{"num_hidden_layers": 16, "hidden_size": 128, "num_attention_heads": 4, "num_key_value_heads": 4, "head_dim": 32, "intermediate_size": 512, "vocab_size": 32000, "hidden_act": "squared_relu", "norm": "rmsnorm", "norm_place": "pre", "norm_eps": 1e-05, "positions": "rope", "rope_theta": 1020.0, "rope_fraction": 0.5, "qk_norm": true, "attn_scale": 0.177, "bias": "none", "tie_word_embeddings": "early", "parallel_block": false, "extras": ["some layers without attention", "local attention windows", "paired heads", "gated attention", "exclusive self-attention", "value embeddings", "hashed n-gram embeddings", "an embedding shortcut", "learned residual scales", "skips across layers", "norms scaled by depth", "capped logits"], "init": "uniform", "init_std_qkv": 0.0324, "init_std_o": 0.0, "init_std_up": 0.0324, "init_std_down": 0.0, "optimizer": "muon_variant", "learning_rate": 0.00943, "lr_mult_down": 2.0, "beta1": 0.95, "lr_head": 0.0198, "warmup_steps": 0, "schedule": "wsd", "decay_fraction": 0.613, "decay_shape": "linear", "final_lr_fraction": 0.0, "batch_tokens": 32768, "max_seq_len": 512, "doc_mask": true, "train_tokens": 198900000, "max_steps": 6070, "dataset": "wikipedia_en"}
Each number is 200 + 20 x the weight over its row's rms, rounded and kept within 0 to 999. Layers, rows and columns count from 0. The size before them is the row's rms in percent of the matrix's.

# layer 11 MLP down, 128x512, rms 1.01, rows 0-99, columns 448-479
121,200,210,172,184,190,157,160,190,223,185,197,223,219,164,181,207,179,219,184,200,221,220,219,153,220,181,182,195,192,228,191,163
133,193,206,233,173,219,209,225,239,171,216,181,183,200,199,217,246,183,219,208,213,179,216,197,211,198,183,188,202,237,195,180,206
110,201,209,185,221,180,225,229,178,214,226,196,205,217,220,241,214,192,219,223,201,200,210,196,196,205,180,196,227,164,182,199,161
107,234,163,218,232,223,193,180,214,195,184,191,171,215,222,219,190,213,169,158,190,230,168,160,236,213,200,200,207,222,200,217,194
113,195,190,215,209,204,193,161,204,229,179,208,214,217,184,190,205,192,198,201,201,214,225,231,172,203,170,203,191,173,191,205,196
109,193,196,158,230,227,185,232,167,201,158,210,209,220,211,213,218,182,187,215,196,194,224,176,192,186,184,199,202,166,220,198,227
132,176,215,174,215,199,220,189,167,174,200,216,204,226,206,201,197,202,204,210,184,180,226,210,210,213,223,211,221,216,177,257,197
105,212,197,191,200,193,196,177,215,192,163,197,209,225,203,186,193,196,211,207,225,208,213,201,203,175,221,190,215,203,208,184,208
117,201,193,189,221,221,194,219,191,181,190,177,205,168,177,202,218,225,190,182,216,232,215,225,180,178,235,198,222,163,202,188,213
112,170,198,218,215,167,237,216,211,190,204,200,176,182,187,192,178,199,193,208,153,189,212,164,218,184,253,206,235,191,236,219,193
115,167,204,163,174,213,211,175,221,203,213,195,208,196,200,232,160,224,201,203,180,164,192,214,220,206,235,165,238,200,227,204,198
109,217,200,233,190,181,233,215,224,199,204,175,177,204,214,208,191,194,177,204,228,161,191,204,207,183,198,180,210,198,191,155,224
098,212,211,204,187,201,185,169,189,183,196,211,208,204,182,215,196,218,197,186,210,221,180,212,201,205,211,183,188,218,180,199,191
099,185,220,200,181,199,224,208,217,220,218,240,194,182,219,177,177,210,211,217,174,212,176,211,228,222,196,194,194,222,201,207,182
108,196,189,195,195,215,201,207,190,213,177,204,207,172,183,167,188,185,198,203,210,192,208,207,201,203,208,207,211,184,198,210,220
095,171,173,192,202,217,188,195,189,230,217,181,212,195,206,192,176,162,196,203,243,169,188,185,200,182,214,169,163,205,189,216,205
096,200,160,200,208,192,223,237,207,146,156,197,179,213,199,206,232,179,240,215,224,201,203,187,209,208,196,233,166,193,243,190,218
101,217,198,194,225,189,213,210,184,182,160,184,235,215,209,206,212,161,178,204,181,198,183,205,218,182,208,221,201,196,189,215,174
094,216,224,186,156,185,179,215,212,235,191,184,218,178,141,243,171,237,179,194,198,185,201,184,191,223,196,173,194,194,189,197,194
102,149,253,203,198,212,208,214,200,187,196,208,194,186,214,226,203,226,219,196,179,173,190,193,219,162,205,236,187,181,219,193,189
090,203,197,233,192,197,220,187,210,195,202,147,205,215,220,178,207,227,203,201,227,186,242,186,174,189,199,195,198,199,160,213,214
101,157,196,190,224,181,217,224,208,193,222,200,176,209,224,194,211,172,201,214,214,217,175,186,156,204,173,177,214,191,183,206,168
098,253,180,203,223,221,208,190,190,192,183,175,188,179,216,242,227,200,189,195,256,223,208,186,189,227,231,203,162,205,193,172,216
097,234,206,216,208,175,236,218,186,218,198,216,172,225,191,169,205,194,203,193,183,188,202,182,215,171,184,237,235,209,222,226,186
093,223,174,191,197,137,173,201,202,181,205,174,166,194,194,204,175,186,183,233,197,230,176,165,220,188,194,224,188,206,211,198,223
100,191,208,227,218,213,227,209,222,201,185,227,179,178,169,221,219,176,197,209,195,180,206,182,191,228,229,195,232,199,206,224,220
100,193,201,209,208,218,175,182,205,205,209,212,172,175,183,200,205,220,222,176,203,215,215,197,204,210,208,194,198,190,179,187,225
098,200,203,187,187,185,221,202,169,179,211,220,248,207,194,185,203,224,224,224,216,189,211,216,201,212,208,190,207,167,187,221,205
094,227,201,220,233,214,191,223,188,206,193,234,223,204,150,198,176,220,213,228,187,209,185,197,165,171,222,195,196,224,225,211,190
096,174,159,179,162,206,231,217,203,140,178,209,203,196,203,202,185,204,187,249,197,184,219,204,174,185,199,175,221,183,225,158,173
101,211,186,170,193,200,196,209,173,234,207,209,185,185,170,176,236,181,253,194,212,222,204,183,200,219,188,194,185,218,214,191,164
099,202,228,227,241,231,219,207,217,207,205,255,222,183,235,210,236,193,208,213,207,192,180,203,192,173,218,195,225,188,199,216,205
102,243,206,209,194,237,213,195,232,186,185,216,205,179,186,231,191,208,156,202,188,194,221,186,197,172,218,160,225,245,217,175,208
101,149,172,209,214,193,197,215,166,176,215,188,211,199,242,192,183,205,227,179,155,208,214,228,212,206,230,212,204,228,191,196,227
095,188,157,187,215,199,205,183,226,194,213,195,176,206,207,218,202,187,243,206,200,218,232,248,202,174,195,193,172,186,165,196,196
102,199,194,179,204,193,203,216,207,188,216,192,186,178,203,193,198,198,208,220,205,191,216,186,190,224,176,178,174,207,222,194,191
101,226,174,247,197,208,216,207,216,168,209,208,190,197,177,207,218,193,214,207,203,186,192,186,202,188,184,241,222,182,224,187,219
093,212,182,206,206,198,197,194,197,223,216,184,174,209,231,213,199,210,213,209,198,237,215,201,194,192,218,200,198,236,201,191,175
096,206,183,231,196,185,204,229,182,203,168,194,202,222,189,189,200,159,169,183,173,161,213,204,238,206,217,197,210,265,218,202,166
096,197,185,183,241,230,194,204,215,203,167,158,209,195,201,180,202,184,200,206,208,228,198,152,194,193,183,196,177,226,216,189,196
091,171,201,196,205,188,203,209,211,190,205,202,229,167,186,204,221,195,178,244,232,214,215,190,178,226,193,206,182,179,247,218,202
096,195,202,184,234,195,199,201,213,195,183,218,188,168,172,228,189,191,196,176,206,216,222,199,202,203,174,168,222,205,215,178,183
098,188,200,215,197,228,165,218,223,197,197,198,209,194,198,162,214,194,193,181,195,212,192,198,203,198,181,208,192,186,187,187,170
099,221,212,183,199,191,230,175,230,171,235,187,196,201,205,184,175,177,208,203,207,192,165,210,203,190,181,204,214,191,171,223,191
102,179,222,205,202,186,224,212,222,210,214,182,198,183,176,160,199,177,198,192,159,193,205,225,212,228,209,192,213,169,244,178,151
101,202,212,192,219,187,197,204,155,178,207,204,177,183,157,182,200,202,175,212,230,220,188,194,201,184,199,201,200,216,219,220,206
095,199,209,212,196,190,181,188,175,188,184,182,212,181,211,177,191,190,175,215,206,199,148,195,175,221,191,233,182,194,180,200,220
093,231,216,211,171,212,191,196,195,188,217,163,211,228,208,174,190,194,176,170,211,225,206,197,222,197,189,198,183,189,187,192,222
103,237,199,212,200,183,203,208,211,196,217,186,209,205,210,198,218,174,190,258,221,180,159,199,180,220,187,216,204,169,201,239,206
093,198,158,217,211,184,215,210,192,179,209,199,213,221,211,201,213,152,216,152,185,201,190,172,227,193,182,198,201,197,206,217,165
102,212,199,182,163,198,226,216,209,167,205,172,211,164,216,215,179,241,241,228,219,224,238,195,181,234,191,190,206,234,212,188,205
101,203,174,215,201,170,207,209,210,222,183,209,170,207,192,208,200,172,178,231,201,207,205,157,154,178,212,204,192,182,197,183,180
094,197,166,207,212,183,205,226,201,217,202,204,245,143,181,216,190,198,188,213,217,178,204,172,204,186,191,225,191,202,199,186,197
100,188,194,224,205,209,235,191,195,207,177,229,208,214,176,202,204,206,215,195,201,187,192,196,198,218,236,219,231,187,210,171,188
100,210,229,166,197,183,211,186,234,191,202,199,195,184,194,228,203,188,196,213,203,184,155,180,201,182,201,180,178,150,211,213,217
102,172,187,208,216,198,209,209,200,201,186,197,162,169,228,221,167,193,184,177,221,207,195,209,211,167,207,188,173,209,190,210,200
101,230,258,202,225,210,220,207,196,183,173,199,202,221,197,208,232,220,195,197,195,209,185,197,204,196,187,252,202,224,212,200,186
098,203,197,199,218,200,169,200,190,235,192,227,213,169,185,232,200,217,215,210,204,206,203,181,229,240,219,210,207,181,228,190,185
101,223,203,182,243,168,206,200,190,174,203,223,182,191,189,193,197,224,232,231,189,200,188,186,218,235,178,176,187,206,224,221,217
092,173,234,218,212,173,184,209,206,246,218,207,185,198,211,197,215,206,185,238,229,207,229,213,212,202,186,195,195,175,217,194,181
105,197,226,177,251,182,178,217,198,171,176,179,194,210,207,149,184,223,188,198,218,188,185,234,215,202,163,226,200,190,196,185,193
099,169,171,188,191,183,202,217,208,174,179,201,174,236,200,225,215,199,202,198,178,200,207,212,227,168,184,180,202,174,175,179,151
091,225,194,198,216,212,196,176,194,222,173,180,237,171,238,208,191,200,215,177,161,184,195,228,234,206,210,203,220,198,206,174,167
096,195,188,173,204,185,194,194,207,206,223,213,189,230,253,183,221,212,198,164,171,197,202,167,209,202,197,176,227,185,226,211,212
099,198,159,188,218,201,190,233,207,184,202,206,183,179,186,242,229,210,192,194,216,164,222,215,163,193,202,189,196,196,199,202,216
101,247,191,205,179,223,238,189,210,207,219,193,191,202,189,244,200,190,230,188,219,204,162,229,218,244,196,192,206,184,239,219,185
094,197,207,206,221,213,183,187,186,204,205,183,214,212,199,226,175,187,238,206,219,188,204,176,200,229,178,217,193,245,203,205,181
105,195,206,209,219,169,189,206,229,177,192,177,198,216,192,191,217,198,175,211,188,180,207,204,188,187,182,214,184,186,181,196,241
101,204,202,221,163,210,205,205,208,195,198,226,191,198,216,198,159,192,220,179,203,182,205,223,225,175,224,204,196,131,202,212,217
096,224,205,201,214,152,204,183,202,199,207,201,226,171,209,209,185,167,191,195,199,204,190,196,195,204,209,204,209,188,198,216,213
094,190,192,205,196,195,198,200,213,233,166,184,185,207,228,236,204,207,225,178,205,216,186,208,214,201,226,205,204,172,169,163,217
096,165,229,220,196,217,187,212,168,244,166,179,210,204,192,223,210,177,195,224,173,170,205,173,213,200,227,190,241,219,186,208,192
097,231,211,197,192,177,212,196,208,209,199,178,212,195,179,208,202,235,194,220,233,197,236,201,201,204,179,211,180,195,201,216,203
096,189,215,183,176,205,218,161,220,161,204,167,198,225,191,193,188,217,182,184,225,210,221,181,219,217,190,208,231,209,184,184,211
101,189,170,223,202,192,177,195,222,187,187,169,178,211,184,224,198,203,216,197,231,205,170,171,196,228,237,189,195,209,178,188,178
128,178,196,212,185,179,215,183,163,236,206,155,237,187,197,177,215,182,202,201,196,220,212,182,167,186,178,159,234,201,196,201,204
095,206,205,195,183,207,167,215,225,187,219,192,154,184,197,188,168,175,182,175,194,216,174,201,187,177,210,209,202,206,205,175,203
098,229,201,213,200,174,191,191,237,174,195,175,201,173,218,163,191,204,211,213,201,203,205,216,206,249,213,172,196,178,189,191,213
097,191,201,199,212,204,206,208,193,182,187,167,228,192,200,227,211,191,178,203,210,221,212,225,170,171,216,194,192,195,196,193,204
098,196,186,240,193,139,190,200,191,189,189,189,201,189,194,182,237,204,180,174,209,200,207,203,182,222,212,217,234,202,217,234,196
098,198,166,209,225,189,227,197,163,178,197,178,182,178,198,210,188,187,181,213,194,205,192,203,211,171,200,185,189,180,163,192,202
097,211,196,193,194,184,223,185,186,157,209,195,170,209,244,209,213,192,167,151,151,189,205,245,227,191,147,215,213,217,215,214,204
100,210,196,212,191,229,210,203,213,190,240,177,189,178,191,189,197,220,176,202,209,244,183,197,211,252,205,233,177,194,178,164,200
100,215,185,184,230,215,202,193,203,192,197,194,184,211,223,181,207,221,210,233,217,171,229,154,199,189,231,193,222,192,190,204,203
091,224,221,177,232,212,197,208,220,213,181,206,259,166,185,176,200,223,219,191,208,211,188,215,193,225,193,224,203,225,172,191,200
096,175,158,227,195,204,201,193,193,188,203,205,158,215,182,222,203,188,198,185,212,187,191,194,225,183,186,172,187,233,199,213,232
102,174,221,233,210,200,157,205,188,217,187,223,179,193,204,163,205,176,211,213,166,213,186,217,189,218,199,205,206,183,168,229,239
094,196,192,173,233,210,217,206,195,188,186,193,174,207,198,190,203,267,212,167,207,239,186,221,214,220,201,208,194,209,190,200,201
101,177,182,196,158,189,187,220,210,208,215,176,202,205,200,184,208,210,221,214,172,172,221,173,172,246,177,195,180,205,246,184,197
098,198,212,199,155,217,194,216,207,149,174,179,190,216,202,189,193,221,225,198,197,211,218,191,189,212,202,206,185,223,203,214,208
097,188,215,213,217,198,182,192,213,202,200,241,191,199,205,180,202,208,186,190,203,200,207,202,196,209,221,158,227,165,223,189,216
092,175,179,207,175,202,198,237,225,187,188,192,199,194,184,201,185,223,216,207,182,225,204,232,176,193,211,172,207,190,179,193,156
103,194,216,189,183,196,172,222,179,189,203,196,183,185,204,205,190,221,189,190,232,214,202,212,221,199,202,196,214,200,219,198,226
092,160,212,215,224,199,180,237,229,210,213,198,190,209,213,198,212,224,213,160,221,212,171,203,246,197,207,192,199,166,204,188,172
103,216,227,188,168,175,204,186,209,203,200,192,219,166,191,216,203,204,221,217,180,215,207,182,187,185,206,191,173,204,216,166,229
097,192,208,194,196,182,192,186,235,166,182,198,204,227,194,214,208,179,186,224,212,216,224,183,198,184,207,198,172,213,240,169,216
097,193,196,223,165,219,206,182,219,198,207,225,200,208,187,196,213,231,189,214,177,184,162,210,214,205,211,194,155,200,192,195,211
098,176,215,215,197,188,188,190,168,217,184,236,188,156,197,162,196,195,229,220,223,181,185,206,201,208,192,178,175,212,153,190,203
100,207,232,186,187,186,222,196,193,198,197,161,230,182,173,191,212,182,214,219,208,153,187,224,180,209,210,191,189,203,189,192,177
102,195,229,184,177,234,194,199,202,172,218,192,190,207,223,227,216,206,210,186,192,212,186,183,206,213,203,155,221,173,203,229,192